python train.py --n_kv_head=1 --head_dim=64 --norm_eps=1e-05 --rope_base=1020.0 --rope_fraction=0.5 --attn_scale=0.147 --init="normal" --init_std_qkv=0.045 --init_std_down=0.0 --lr_head=0.0203 --decay_shape="sqrt" --batch_tokens=[16384, 32768, 65536] --seq_len=1024 --doc_mask=true
Each number is 200 + 40 x the weight over its row's rms, rounded and kept within 0 to 999. Layers, rows and columns count from 0. The size before them is the row's rms in percent of the matrix's.

# layer 4 attention query, 128x128, rms 0.095, rows 0-36,64-99, columns 64-127
069,162,232,168,151,105,196,202,178,173,152,196,144,181,160,207,167,187,195,217,213,151,235,233,220,213,194,241,201,118,138,198,192,187,156,198,229,215,156,212,214,219,205,177,164,245,216,221,257,226,177,102,207,189,238,222,254,210,172,227,150,215,165,202,249
063,257,237,176,195,108,211,234,215,206,243,206,139,212,236,149,179,222,144,199,254,188,195,203,236,208,156,265,247,180,147,243,184,160,168,192,179,206,182,162,263,201,241,179,141,203,216,192,219,261,254,176,183,186,216,243,209,190,197,198,203,220,174,231,184
109,237,221,184,219,249,226,167,127,153,217,242,245,150,210,140,201,126,236,173,217,181,163,226,154,188,222,173,200,195,228,244,250,194,226,227,234,197,263,157,186,189,159,240,220,212,176,212,170,236,154,218,183,252,249,230,174,249,204,220,146,200,281,183,111
094,214,137,225,229,145,211,128,205,227,152,151,208,246,220,206,143,188,171,184,238,176,142,191,186,188,193,178,243,247,215,165,153,145,171,210,179,239,236,264,169,247,185,152,149,198,229,192,221,173,143,205,241,135,176,185,204,151,195,180,213,190,204,131,239
066,146,186,179,186,261,220,180,151,195,174,184,236,190,173,146,229,169,209,199,208,214,220,207,141,153,197,144,242,308,302,183,198,217,230,233,184,253,196,209,127,181,196,208,182,189,178,206,159,139,156,206,201,194,197,231,175,211,168,169,233,158,242,123,173
097,167,243,224,270,205,196,216,95,260,160,238,199,178,119,199,241,194,230,210,153,260,188,175,169,239,276,175,199,146,196,310,196,164,172,206,152,205,250,222,218,194,221,209,211,185,229,200,248,153,170,145,130,202,189,189,165,201,201,127,103,167,213,220,226
100,216,268,213,190,249,215,175,256,206,200,225,240,235,221,191,197,260,206,222,222,252,195,260,286,274,152,132,221,94,168,247,179,161,249,220,202,153,199,118,194,315,230,211,236,174,186,249,178,191,186,219,193,208,170,206,233,243,167,181,134,210,179,204,158
105,179,192,233,195,180,179,260,193,138,170,244,180,237,199,230,251,187,238,215,226,197,136,138,249,239,161,237,165,159,101,167,197,142,175,185,184,232,216,110,211,171,208,252,215,235,216,202,189,179,274,192,214,146,165,157,212,209,210,219,319,213,232,186,241
110,140,155,159,193,151,185,117,238,212,147,141,228,168,242,144,205,210,210,209,250,208,208,230,181,263,203,239,204,186,202,210,193,191,146,254,202,271,227,213,239,186,239,245,217,217,282,166,254,211,167,222,231,163,171,231,166,197,201,292,175,196,130,236,210
097,224,209,142,131,163,193,252,267,223,179,137,215,178,146,216,227,196,229,223,176,232,286,220,163,222,203,168,287,166,152,233,181,227,199,186,152,220,175,199,238,203,162,149,119,198,235,195,195,82,230,222,254,173,195,238,216,118,235,139,195,204,203,173,194
104,182,195,280,238,164,252,184,103,266,199,169,232,244,187,207,236,185,187,223,141,231,180,139,155,253,185,194,244,241,282,216,217,226,285,209,239,222,179,210,215,160,203,207,213,186,219,196,243,170,275,196,217,166,207,129,195,254,226,178,232,229,242,199,230
093,193,221,212,185,240,166,221,187,272,204,140,240,259,219,247,169,277,228,216,150,221,264,234,203,200,218,212,174,181,199,197,201,211,184,196,140,193,292,200,232,164,195,201,96,180,86,131,163,242,163,207,200,227,175,192,163,207,144,125,226,190,251,216,229
109,194,231,127,139,165,190,183,220,189,224,178,176,223,204,143,259,205,137,168,205,124,224,221,233,239,183,263,153,228,184,197,183,232,202,196,146,174,191,179,179,259,228,210,209,187,221,219,198,194,191,185,252,208,238,204,179,169,145,214,200,202,204,157,206
104,249,167,270,192,153,238,279,215,261,161,163,205,154,244,151,219,200,274,190,253,238,236,209,219,170,235,240,207,238,209,246,176,218,253,162,229,254,206,171,189,149,199,146,228,199,264,249,204,190,248,134,287,244,174,232,188,222,124,193,163,180,245,223,157
096,241,165,184,216,220,196,216,168,204,142,241,167,238,211,244,198,216,194,124,190,170,228,225,224,280,105,189,199,133,185,254,163,191,118,184,142,231,281,172,271,208,209,194,151,233,227,240,154,281,180,256,241,147,202,185,263,238,272,178,178,213,319,209,174
101,119,250,215,196,206,149,152,210,211,218,197,186,234,247,263,181,165,178,196,162,153,152,187,175,175,249,124,158,287,173,224,215,237,106,235,172,105,231,246,167,162,222,181,123,180,225,245,246,205,154,268,206,139,231,175,216,126,293,214,165,195,250,244,152
065,232,216,152,202,182,175,265,254,216,205,203,202,226,211,145,221,215,166,209,220,213,266,230,183,202,218,219,118,205,143,230,222,253,115,204,190,135,218,247,166,275,174,209,160,184,177,186,248,164,204,151,198,216,212,217,190,189,186,200,166,172,144,209,175
075,259,186,204,208,175,206,192,216,195,206,233,193,202,171,275,216,207,138,236,167,238,238,191,131,196,208,296,162,166,155,185,165,212,136,177,191,193,153,226,175,221,204,189,164,204,215,231,231,158,234,171,215,238,180,234,222,201,207,166,229,225,163,218,193
089,255,192,170,188,207,231,134,280,151,189,84,189,153,272,169,156,210,189,175,252,176,148,270,241,180,111,197,209,158,218,194,162,184,162,129,211,203,197,207,201,170,215,200,162,211,215,195,170,249,165,222,233,186,192,206,198,189,208,201,238,207,176,215,147
087,182,247,175,248,147,238,235,219,221,253,176,101,276,143,216,196,206,272,267,251,196,245,198,149,164,214,253,270,173,218,163,213,124,231,218,108,230,168,182,195,155,248,199,187,153,236,206,252,155,140,182,150,250,202,258,78,191,207,208,163,179,141,253,208
070,172,228,207,209,190,242,162,170,240,233,185,196,183,223,182,207,172,278,207,231,258,223,210,214,180,220,181,226,250,275,193,213,187,206,201,241,281,183,163,146,207,258,182,244,206,208,161,203,137,150,173,180,197,160,239,156,258,219,230,175,179,112,187,206
104,207,154,185,185,228,236,243,118,231,144,233,213,173,163,206,205,222,172,159,145,165,248,213,192,206,175,178,181,237,160,225,157,245,173,231,200,220,210,198,233,231,183,195,208,173,210,231,68,284,242,173,144,204,249,239,188,207,234,215,244,237,246,213,151
095,221,220,164,174,233,149,201,190,141,239,193,219,218,187,237,159,190,217,191,202,145,176,193,148,172,204,176,229,140,216,175,207,178,200,182,211,215,216,164,260,199,187,162,220,219,215,270,233,250,217,253,258,166,203,229,203,205,213,236,225,156,253,274,206
096,192,272,235,200,188,227,183,218,224,161,249,241,291,170,222,251,255,161,169,216,248,227,203,217,197,181,162,146,122,160,199,175,158,124,214,177,108,173,139,140,253,175,184,161,156,199,211,233,148,221,220,243,237,187,190,204,237,139,270,198,201,176,169,193
099,170,216,245,243,231,123,140,214,205,197,225,218,221,241,126,256,208,299,257,182,285,232,183,172,177,190,187,154,230,139,255,164,228,173,207,246,213,183,241,198,207,174,207,146,228,170,185,211,228,185,225,249,198,203,217,275,178,238,209,214,250,202,209,218
097,187,179,212,129,146,210,144,187,212,262,123,179,159,201,215,213,187,247,245,233,238,201,187,196,221,171,310,122,170,239,254,118,266,197,229,258,208,204,271,243,186,242,209,289,188,203,188,194,175,234,178,149,303,167,155,253,189,209,239,214,202,173,182,224
105,241,272,132,196,205,219,177,204,169,203,189,227,156,161,112,224,235,224,198,234,198,158,214,183,95,155,267,152,209,212,197,211,200,195,222,222,259,202,221,206,209,216,134,217,196,199,183,212,179,184,206,166,173,184,208,161,223,255,163,216,211,182,158,178
103,214,228,125,198,230,253,153,258,187,97,261,246,178,213,198,224,169,197,142,208,267,206,290,204,235,166,210,172,229,195,169,199,208,167,141,235,269,200,179,125,203,217,204,166,224,173,219,216,168,194,125,223,155,183,179,214,290,157,210,193,202,211,157,222
104,148,169,181,226,184,231,164,170,221,275,219,198,198,215,215,204,242,263,209,236,259,129,198,257,219,166,206,181,227,199,229,203,173,185,168,227,178,285,201,152,206,245,177,232,181,192,201,225,132,167,160,137,193,206,243,179,214,241,214,144,153,221,223,221
119,135,233,209,186,148,205,188,212,240,246,302,140,190,223,211,254,224,194,137,185,215,188,235,127,163,163,193,237,183,215,195,205,155,227,207,183,122,168,188,213,139,225,151,181,205,242,222,280,158,194,218,179,215,179,213,156,268,265,291,211,149,174,168,271
106,171,138,255,207,216,263,234,206,219,254,212,234,189,236,143,194,198,227,200,210,198,163,222,215,221,231,196,216,272,230,193,213,220,245,169,145,249,174,232,232,162,293,183,216,156,231,198,159,131,147,175,182,220,223,189,226,261,213,155,263,157,308,209,219
109,248,214,222,169,237,239,203,229,271,190,245,162,159,159,293,137,224,245,205,193,233,268,180,175,209,221,186,254,161,139,223,207,200,157,262,162,155,266,183,243,231,191,202,162,249,211,189,239,206,251,200,190,210,249,273,173,176,173,254,175,237,191,274,176
103,172,164,219,197,188,162,240,157,198,239,186,272,149,125,164,191,138,221,215,188,97,161,231,240,189,143,222,163,159,212,229,195,201,178,189,163,275,228,224,181,198,169,230,235,271,233,129,143,173,182,239,189,253,236,240,132,247,263,199,168,229,165,225,153
101,220,243,215,177,237,163,197,135,180,196,216,211,261,217,218,255,127,228,228,256,127,145,187,203,221,133,214,252,206,217,228,189,187,177,260,178,233,161,233,153,235,191,262,159,151,208,192,185,153,215,243,280,222,291,189,167,211,137,250,227,182,228,214,259
115,165,216,180,177,82,210,239,254,184,204,201,211,219,205,142,198,219,181,209,224,156,242,226,228,191,205,221,266,214,123,176,197,227,152,233,233,245,199,219,217,127,230,147,179,191,217,165,181,179,252,229,187,198,176,236,174,160,191,287,229,177,153,171,223
095,227,156,120,192,207,143,210,182,189,159,209,213,250,246,193,218,220,205,225,266,285,174,230,238,121,156,214,177,223,180,143,193,131,252,165,189,199,147,229,223,175,125,255,206,166,185,175,229,244,139,282,161,239,177,232,209,220,180,208,224,178,176,261,224
092,148,204,154,181,218,237,208,268,187,201,136,185,227,230,265,143,213,237,233,253,227,148,249,196,239,208,278,194,157,196,211,189,187,185,180,209,132,123,261,177,173,157,210,254,209,151,256,195,231,178,262,175,141,191,202,182,223,211,241,165,197,200,179,132
113,129,129,248,205,232,225,187,134,131,249,258,148,202,257,187,178,188,193,157,199,205,211,231,156,209,192,207,191,192,187,226,156,231,236,215,269,302,168,255,237,178,179,176,208,212,230,175,225,178,245,230,173,139,141,190,237,210,227,166,285,180,247,247,215
091,110,189,230,237,179,195,213,196,213,228,248,150,226,226,192,130,223,265,211,214,171,140,221,179,174,200,189,173,198,227,143,158,219,254,212,230,222,203,221,197,163,176,198,126,209,180,155,191,154,208,231,198,198,249,133,233,191,246,205,239,136,243,225,171
093,158,195,138,138,154,171,151,242,204,158,163,152,255,158,189,267,224,193,220,181,219,233,142,105,178,192,210,165,211,149,195,260,206,116,300,172,227,195,183,183,227,145,156,168,224,185,203,227,126,166,150,239,220,242,123,159,230,181,244,179,190,156,176,215
095,163,203,227,166,204,214,186,213,245,230,307,194,209,138,222,234,188,194,151,229,194,179,225,223,208,160,184,173,269,271,206,197,210,210,125,207,169,151,209,145,182,225,167,190,257,188,156,187,211,204,207,194,259,206,258,191,169,236,260,135,182,157,205,192
093,229,175,173,228,216,235,216,224,177,190,188,236,188,123,235,235,172,234,191,201,156,249,196,234,183,187,266,175,157,167,241,183,243,101,126,168,154,193,210,164,213,207,178,214,240,198,252,248,229,204,149,238,186,242,151,169,148,150,162,182,211,220,191,201
087,174,209,144,186,249,106,225,170,166,206,237,182,255,308,176,149,153,222,208,185,158,196,177,163,198,172,181,218,273,207,170,179,213,177,143,224,219,211,220,183,226,253,212,208,202,212,207,198,192,197,247,197,188,274,225,217,244,244,144,147,216,192,298,216
096,228,172,241,163,252,209,117,161,152,224,171,153,141,180,197,171,192,185,261,218,293,149,233,145,248,187,153,196,264,241,159,202,163,249,291,214,199,183,224,159,138,177,188,231,198,159,152,186,197,230,150,204,214,199,196,148,197,244,180,184,261,86,202,152
100,144,200,189,154,210,151,214,186,164,248,252,231,194,239,193,199,186,264,175,233,143,163,203,255,204,208,156,225,215,220,168,153,161,194,309,212,262,228,171,192,179,239,222,206,210,197,159,164,177,204,198,142,125,198,165,171,273,251,242,193,167,231,216,171
109,190,251,155,230,181,204,204,171,192,197,265,160,196,169,186,198,223,175,174,200,176,197,207,212,170,216,171,143,165,171,230,246,161,190,172,139,220,214,168,178,211,302,199,192,165,255,270,160,149,186,237,234,225,193,216,157,229,125,133,169,198,145,217,214
103,180,106,221,255,197,234,192,204,250,235,184,205,202,205,208,267,148,225,183,192,150,156,235,175,142,196,211,201,205,191,165,128,199,236,195,173,251,220,190,139,187,189,219,203,205,254,210,155,197,168,169,167,207,156,212,218,244,202,258,137,199,206,134,190
089,232,236,203,181,150,253,176,112,253,126,195,174,183,213,205,180,178,227,241,156,266,202,201,179,215,171,217,240,256,244,202,143,249,208,176,246,153,226,156,188,246,232,150,169,167,160,137,210,223,308,204,144,213,233,190,201,231,149,189,194,188,297,278,207
109,221,246,206,183,253,280,229,223,196,197,173,186,174,158,194,187,254,253,244,274,243,204,231,188,175,201,228,276,242,269,168,145,163,221,119,150,239,247,161,172,197,201,206,186,186,231,210,174,148,205,188,195,250,216,196,165,244,202,180,205,170,241,199,135
092,191,217,259,246,128,217,189,223,181,118,249,213,247,180,163,229,186,219,209,183,140,155,202,210,187,144,204,161,233,198,251,209,152,221,221,170,159,104,183,178,155,141,252,233,185,203,183,185,210,180,202,277,210,189,211,159,220,212,184,86,211,203,223,251
093,224,143,173,297,250,185,177,228,261,204,195,177,136,239,162,99,214,177,174,171,221,215,147,221,199,207,287,176,209,185,174,171,188,163,252,243,190,141,253,149,212,232,219,151,175,203,252,182,214,198,183,191,204,179,273,204,278,160,196,203,208,237,150,199
106,240,232,215,204,194,274,218,223,210,206,169,220,284,194,141,288,197,208,221,214,263,253,231,199,240,223,239,178,173,111,202,216,169,194,160,182,156,185,162,268,154,167,135,219,167,223,207,241,272,240,186,240,274,266,249,188,178,154,217,147,188,258,272,136
091,232,279,172,216,201,199,236,128,197,207,138,178,195,279,200,279,246,218,198,209,166,175,197,229,205,254,212,206,182,239,163,187,174,173,205,137,160,175,201,204,184,189,215,241,169,232,220,93,129,259,123,163,230,195,152,220,168,261,156,206,119,186,294,223
088,197,176,235,201,267,170,197,191,175,171,227,202,155,227,243,270,150,134,194,141,192,170,235,203,193,191,207,225,153,222,174,198,174,156,193,221,163,175,114,240,215,181,186,184,181,209,212,192,151,89,112,211,153,188,104,269,168,188,169,166,209,245,143,194
094,182,235,211,211,200,203,242,166,177,172,242,186,156,222,220,172,186,210,221,151,208,199,216,192,202,157,282,188,176,201,198,153,218,233,201,222,185,117,215,288,201,227,194,215,178,256,278,175,220,267,241,136,156,191,140,279,155,233,151,221,153,250,235,244
102,154,214,225,209,199,233,232,199,212,127,238,144,220,117,207,194,118,204,167,176,178,159,151,210,149,163,232,238,208,125,174,175,181,139,148,261,244,242,174,228,252,105,175,163,177,195,207,231,278,206,212,230,182,246,137,186,261,212,195,227,226,182,195,222
096,101,202,229,248,228,173,219,200,292,221,256,235,230,195,214,143,208,247,253,240,158,166,280,226,190,145,144,228,237,231,207,166,280,257,126,211,220,216,243,194,103,185,187,132,221,194,118,163,128,207,232,201,200,201,204,220,170,238,188,254,131,248,192,199
096,251,266,168,214,196,162,183,196,195,187,153,220,210,198,215,244,166,287,210,213,218,201,218,250,134,214,205,221,191,154,209,221,208,145,213,193,248,222,211,167,277,208,179,208,163,228,177,222,212,181,108,235,248,232,214,135,211,179,134,160,197,121,189,214
109,114,143,202,162,194,141,131,205,207,129,222,222,194,156,165,225,207,214,213,301,222,272,209,204,201,253,183,143,178,151,193,189,156,214,213,183,212,215,178,214,185,152,173,185,202,241,200,172,160,176,200,207,202,111,200,131,202,211,250,135,228,182,227,240
099,108,142,193,168,248,232,214,178,179,124,195,205,193,188,200,150,217,223,203,230,201,148,244,170,243,185,237,173,208,224,151,149,170,212,243,212,185,169,174,172,181,267,176,187,243,257,237,218,158,229,216,175,178,185,129,227,181,195,202,255,240,184,216,155
095,224,162,211,180,167,193,154,213,225,199,210,143,208,185,219,248,163,167,227,207,218,166,187,191,170,162,303,219,301,224,246,185,153,190,126,224,106,264,181,181,101,224,203,231,213,242,176,175,214,206,151,197,176,199,187,181,206,207,219,168,171,258,149,199
093,151,219,232,200,168,88,234,225,180,289,194,219,190,210,237,222,255,194,190,226,91,187,108,151,180,157,208,224,192,165,230,210,195,221,223,205,224,252,215,101,200,129,130,138,251,207,274,214,194,181,126,184,156,179,265,213,160,133,218,233,259,217,188,217
094,194,238,230,241,179,293,175,227,258,205,146,152,231,260,199,216,198,244,266,130,141,214,229,198,221,151,269,173,127,265,219,206,177,194,199,218,205,184,203,135,238,224,183,292,147,245,180,174,146,226,269,250,210,295,198,254,162,192,199,217,158,158,170,157
104,244,215,215,151,200,138,156,177,208,238,169,189,150,161,202,177,173,227,250,204,201,154,227,172,237,150,212,212,122,216,240,175,149,193,274,262,214,206,193,251,194,245,168,219,213,211,190,170,173,242,214,223,180,209,254,163,201,200,261,133,224,173,156,187
091,111,193,170,178,244,177,207,206,194,199,255,136,219,225,149,235,208,181,156,191,162,184,224,206,152,197,268,221,239,201,153,261,192,130,125,203,247,144,219,218,241,189,223,228,189,174,222,108,176,244,168,214,160,178,143,259,177,183,208,199,165,222,120,117
101,110,190,202,270,208,135,181,147,206,209,263,205,227,168,250,185,146,205,268,255,206,178,163,206,251,186,180,194,181,171,214,143,220,225,195,211,181,223,229,204,230,190,163,234,207,137,192,98,140,125,165,170,218,143,231,177,218,265,197,167,198,287,148,236
099,233,229,182,168,189,272,244,219,174,180,184,180,212,168,181,226,193,246,146,148,209,222,188,174,197,235,276,168,120,188,248,114,105,117,280,198,185,174,164,181,152,207,277,205,122,253,203,156,227,238,204,206,210,171,214,169,186,166,186,269,198,114,122,168
101,160,232,214,237,149,217,215,138,256,244,234,168,199,185,182,226,278,155,259,109,248,258,172,205,143,233,218,201,277,229,215,157,217,131,233,168,206,219,226,227,204,246,167,187,211,120,220,244,146,273,286,222,205,176,224,164,211,168,213,141,187,224,233,196
105,87,223,177,219,163,197,182,154,186,272,146,220,238,193,126,147,180,290,177,162,273,187,197,168,180,182,238,214,187,178,182,118,199,189,201,197,203,245,213,162,240,234,178,132,249,178,138,245,140,228,247,164,217,208,171,220,233,221,242,199,100,310,193,194
096,227,187,250,244,190,180,255,176,217,185,216,171,201,198,200,245,177,196,197,151,117,206,316,215,248,327,255,218,229,164,250,169,153,153,244,201,207,188,139,220,234,198,138,173,117,186,235,146,156,206,205,141,139,268,220,205,202,210,225,159,157,260,200,210
094,277,259,142,159,163,183,173,194,272,200,245,208,225,135,232,192,197,230,193,226,146,242,176,194,197,193,186,181,185,151,186,152,249,185,196,116,195,222,181,159,177,156,224,228,278,142,250,204,159,52,209,228,254,236,236,204,210,209,225,138,202,217,232,142
098,155,193,216,206,95,192,186,204,121,202,194,215,176,222,212,227,224,215,207,291,157,106,262,198,88,167,212,218,241,211,213,232,280,200,168,203,255,261,261,218,133,193,252,215,221,219,203,160,191,275,173,223,144,183,214,184,225,250,255,206,210,241,177,133
107,288,225,267,197,235,198,196,205,219,226,204,184,236,205,149,109,160,204,203,208,182,213,150,248,224,199,189,220,163,205,199,232,187,232,195,231,200,175,188,219,270,269,234,177,196,170,189,129,156,196,244,95,250,122,222,193,243,196,185,155,173,164,262,205
# layer 4 attention key, 64x128, rms 0.092, rows 0-35, columns 64-127
129,251,221,187,186,206,226,210,251,246,191,130,245,173,191,223,175,212,127,188,168,175,171,172,239,244,184,192,211,152,204,224,249,207,186,201,188,187,202,130,134,230,218,231,206,176,151,284,168,152,171,242,203,213,268,246,189,269,171,164,132,220,232,156,213
091,177,178,174,195,198,226,216,199,232,171,192,226,107,220,240,253,220,172,184,200,178,237,180,188,223,155,193,160,204,218,172,237,186,186,204,197,123,237,219,161,276,198,220,251,200,196,257,234,196,202,209,253,167,206,222,267,191,139,214,119,255,228,156,180
103,161,239,241,193,151,209,178,150,237,268,188,280,189,177,213,138,232,206,215,171,200,193,169,241,239,190,250,195,261,249,164,210,168,196,200,199,204,160,240,225,184,233,177,249,261,182,130,227,220,197,191,192,293,118,242,194,184,224,161,183,139,218,213,229
108,156,177,202,88,191,246,223,183,163,133,214,161,158,250,220,186,153,273,237,244,179,265,204,218,208,240,238,173,186,189,178,207,213,197,192,185,201,280,164,218,202,195,212,151,177,207,175,171,205,254,156,164,226,173,136,162,204,174,230,189,267,302,253,241
105,267,205,232,210,167,208,224,192,224,216,203,138,221,234,206,228,176,201,201,194,168,210,174,227,193,205,273,227,204,215,209,179,184,216,162,199,116,207,196,158,220,198,196,169,180,180,220,175,225,214,229,229,190,173,217,158,237,209,196,240,156,175,256,234
102,144,233,185,251,188,190,195,240,229,193,186,266,182,124,235,212,234,160,237,225,204,191,217,239,203,208,200,272,245,211,162,202,199,176,193,226,202,214,216,132,172,216,180,227,224,247,175,222,249,173,204,187,261,159,230,235,233,192,164,259,176,175,270,294
132,144,187,214,180,226,196,184,174,186,163,192,229,160,168,170,219,222,183,258,168,236,205,158,203,264,194,162,195,222,227,166,219,197,207,247,244,260,160,225,239,208,201,198,188,218,230,186,192,197,233,207,180,218,245,215,229,207,259,208,189,193,202,137,182
110,179,192,167,178,226,144,184,135,175,121,218,180,145,185,160,199,178,215,164,158,210,225,234,148,203,174,164,143,187,247,228,194,175,199,194,140,90,240,180,218,198,167,192,281,182,251,213,186,215,168,202,169,207,148,158,198,227,203,203,154,274,211,147,274
100,200,211,233,102,160,244,283,225,239,181,192,194,211,159,228,227,198,185,204,203,163,208,133,206,172,227,181,168,235,189,245,200,173,155,179,138,164,179,190,261,186,195,222,190,206,144,165,214,234,223,290,243,256,173,251,201,286,258,162,159,151,162,247,199
088,161,259,302,201,167,248,151,168,258,214,205,190,256,168,218,176,177,229,251,238,202,98,177,182,171,192,184,140,200,271,219,221,204,120,156,250,174,213,152,211,198,272,270,175,288,217,185,183,163,220,154,210,139,229,195,152,254,120,207,224,223,231,170,210
091,148,225,217,212,257,246,215,234,188,188,246,235,153,190,275,226,256,162,247,115,228,240,193,302,111,214,168,168,224,146,191,250,203,222,211,166,163,220,250,192,174,185,230,193,223,214,239,179,193,204,200,201,230,198,151,170,167,99,240,119,187,211,197,256
103,99,228,192,204,166,202,258,187,278,241,149,158,242,140,244,209,205,147,219,186,163,170,222,174,231,232,106,238,193,184,212,254,194,215,303,247,232,150,244,211,220,181,225,274,182,210,209,185,197,284,207,286,198,143,183,205,181,270,188,141,205,191,167,186
102,293,211,150,233,243,175,293,178,247,219,180,213,161,240,210,156,195,264,162,232,211,166,166,215,148,242,129,182,186,235,173,201,252,134,211,192,191,148,168,235,197,199,225,239,157,237,142,201,204,194,228,185,203,199,173,225,207,249,197,207,184,204,242,158
103,267,232,168,207,193,197,206,184,192,226,198,238,184,172,206,246,183,167,207,160,187,189,226,152,183,163,99,251,207,169,236,223,220,238,222,126,197,163,214,172,251,261,196,205,242,249,140,195,123,183,168,205,157,168,256,159,157,284,184,197,269,200,163,240
094,224,167,246,242,217,129,247,225,254,179,164,165,226,245,203,165,133,207,230,209,219,139,195,132,176,197,189,197,159,242,206,214,203,293,193,139,204,204,138,198,242,139,244,236,184,219,167,214,170,202,183,223,192,209,169,107,168,139,204,249,184,128,133,190
095,218,238,250,199,192,189,256,156,210,75,206,243,178,224,223,207,196,182,139,211,216,178,229,212,195,241,206,209,150,259,269,196,168,174,115,214,252,183,181,166,183,306,200,201,195,216,210,187,190,165,179,137,212,128,221,210,247,123,235,181,218,154,221,241
117,139,108,178,199,229,239,187,221,171,227,187,209,190,173,246,129,208,188,219,233,206,207,214,149,256,196,196,223,232,260,175,210,220,194,215,244,262,112,251,239,166,136,172,218,277,189,193,174,219,190,185,180,204,215,242,186,214,179,195,229,256,174,201,173
113,167,194,197,238,181,164,199,210,200,223,172,201,203,165,188,172,237,160,199,201,176,187,227,192,223,193,178,219,172,260,199,244,177,162,231,165,201,168,207,211,198,286,238,194,206,216,138,175,155,194,158,219,225,250,244,219,180,246,204,162,245,216,169,201
098,143,130,197,177,270,221,248,163,217,207,165,144,201,219,172,172,135,287,261,162,223,211,243,185,213,209,278,214,166,221,135,201,251,213,307,197,198,245,143,160,229,216,209,218,138,176,188,181,168,185,177,176,238,258,182,234,199,236,251,145,166,279,185,159
099,135,150,200,216,212,212,175,234,129,199,230,215,98,212,178,205,198,215,152,192,253,225,199,134,198,200,178,119,209,260,222,220,210,151,249,227,276,213,203,192,220,148,202,220,245,248,186,230,204,268,266,186,211,229,106,271,248,198,245,213,185,258,226,213
086,165,169,194,156,267,187,212,261,180,200,174,178,178,235,84,184,168,226,201,117,138,279,179,138,186,194,243,172,252,217,221,169,164,206,228,165,153,212,188,290,152,168,154,140,129,190,193,217,266,212,184,192,235,155,227,203,211,226,168,165,234,222,206,218
102,137,151,206,198,224,207,220,290,201,269,165,219,243,185,233,160,219,240,200,164,158,193,218,205,188,230,227,138,192,209,241,176,212,266,159,218,168,217,226,158,189,223,250,208,234,218,176,245,161,217,233,252,268,206,161,169,152,187,97,221,148,161,207,131
096,174,239,213,237,201,225,172,228,216,185,148,234,201,178,251,243,184,149,197,157,208,265,150,171,223,221,171,195,162,170,236,202,214,194,235,177,255,148,269,216,171,234,284,264,191,235,207,196,128,200,217,140,206,180,173,253,168,168,219,179,217,229,198,200
112,187,180,230,230,215,265,244,189,259,239,183,221,211,260,241,233,184,209,202,193,149,176,177,198,156,244,247,230,224,251,191,241,216,189,171,279,268,291,278,150,197,196,246,169,168,162,238,157,200,147,208,220,204,201,197,181,223,255,137,179,104,221,273,192
094,201,205,199,229,164,264,193,219,261,175,198,239,243,183,226,169,212,186,168,311,189,156,179,188,241,193,119,163,232,252,177,250,163,256,161,245,242,219,200,167,157,153,192,251,243,250,196,168,253,185,169,181,223,168,155,178,205,144,190,265,217,171,220,185
095,190,121,133,238,167,279,196,146,196,135,225,188,132,164,233,154,175,179,245,208,208,253,181,171,223,207,302,177,215,175,219,262,179,144,176,193,143,195,184,230,215,252,197,181,179,252,192,207,141,152,181,145,154,179,259,176,285,232,235,198,245,221,185,223
097,209,190,207,252,226,225,183,154,237,229,191,149,160,219,192,175,227,179,211,200,122,200,146,285,214,240,190,213,221,187,278,187,205,218,189,188,207,205,153,223,258,210,172,148,215,155,154,166,214,136,185,200,244,250,213,206,193,220,175,190,140,212,213,218
096,187,216,202,164,220,161,219,111,135,163,245,182,147,200,243,177,199,177,188,169,135,131,124,184,175,209,294,209,268,214,177,254,239,179,182,218,284,269,227,219,252,239,287,245,195,237,165,193,171,152,175,186,233,227,229,146,216,206,233,249,223,98,151,221
104,99,209,213,178,295,233,185,132,179,214,167,211,201,162,220,191,237,184,136,208,145,233,264,204,215,195,130,200,159,220,149,167,273,152,151,183,227,163,206,202,237,225,206,181,238,217,221,189,172,206,216,236,211,198,209,280,178,204,126,237,207,230,239,163
099,217,110,221,188,219,132,202,233,236,170,227,255,259,238,141,211,162,164,252,147,164,212,194,296,253,200,196,184,200,168,225,216,203,186,222,217,227,182,230,191,162,158,210,219,227,85,183,145,159,169,237,228,203,207,216,227,279,144,236,172,176,207,219,137
103,223,223,238,219,185,159,199,194,148,241,164,242,219,159,190,195,164,166,162,203,213,187,225,206,147,208,175,219,205,130,188,221,199,205,139,186,169,232,143,269,171,219,189,238,295,227,201,198,184,272,217,206,168,311,223,227,148,207,240,211,178,177,136,197
106,212,169,264,232,260,195,263,176,245,207,160,205,257,207,184,205,234,167,181,166,217,275,235,199,214,236,144,160,201,176,257,210,197,174,130,160,206,232,218,200,99,259,232,226,163,244,208,158,217,156,168,142,154,217,257,152,207,171,158,150,250,249,190,246
097,272,213,246,187,154,174,175,245,135,109,226,221,241,193,239,166,183,195,242,196,263,217,98,193,168,197,209,192,185,205,164,130,275,244,282,221,195,205,187,244,173,247,188,190,220,177,175,200,238,184,199,262,247,124,220,216,121,163,255,218,231,197,125,251
088,227,149,134,192,147,155,165,235,207,178,174,182,233,235,181,202,237,146,202,196,178,224,258,127,200,256,113,153,214,173,176,120,196,235,164,340,184,182,235,277,200,224,151,163,214,173,157,148,240,212,234,244,199,141,193,207,202,296,184,224,166,204,208,156
099,262,254,173,283,261,200,128,170,245,195,180,146,219,222,247,185,221,254,149,138,164,156,149,211,186,168,189,221,130,313,252,166,189,187,193,246,149,167,239,203,269,229,215,227,215,229,194,158,202,272,275,251,228,218,163,234,229,222,168,204,206,203,230,215
100,236,162,260,172,234,193,201,162,282,176,230,210,185,236,97,187,248,226,164,121,132,191,226,200,206,201,209,231,183,182,188,187,145,211,241,191,218,211,269,246,159,160,221,149,210,197,265,193,201,251,158,231,126,208,190,141,173,213,185,160,194,202,174,196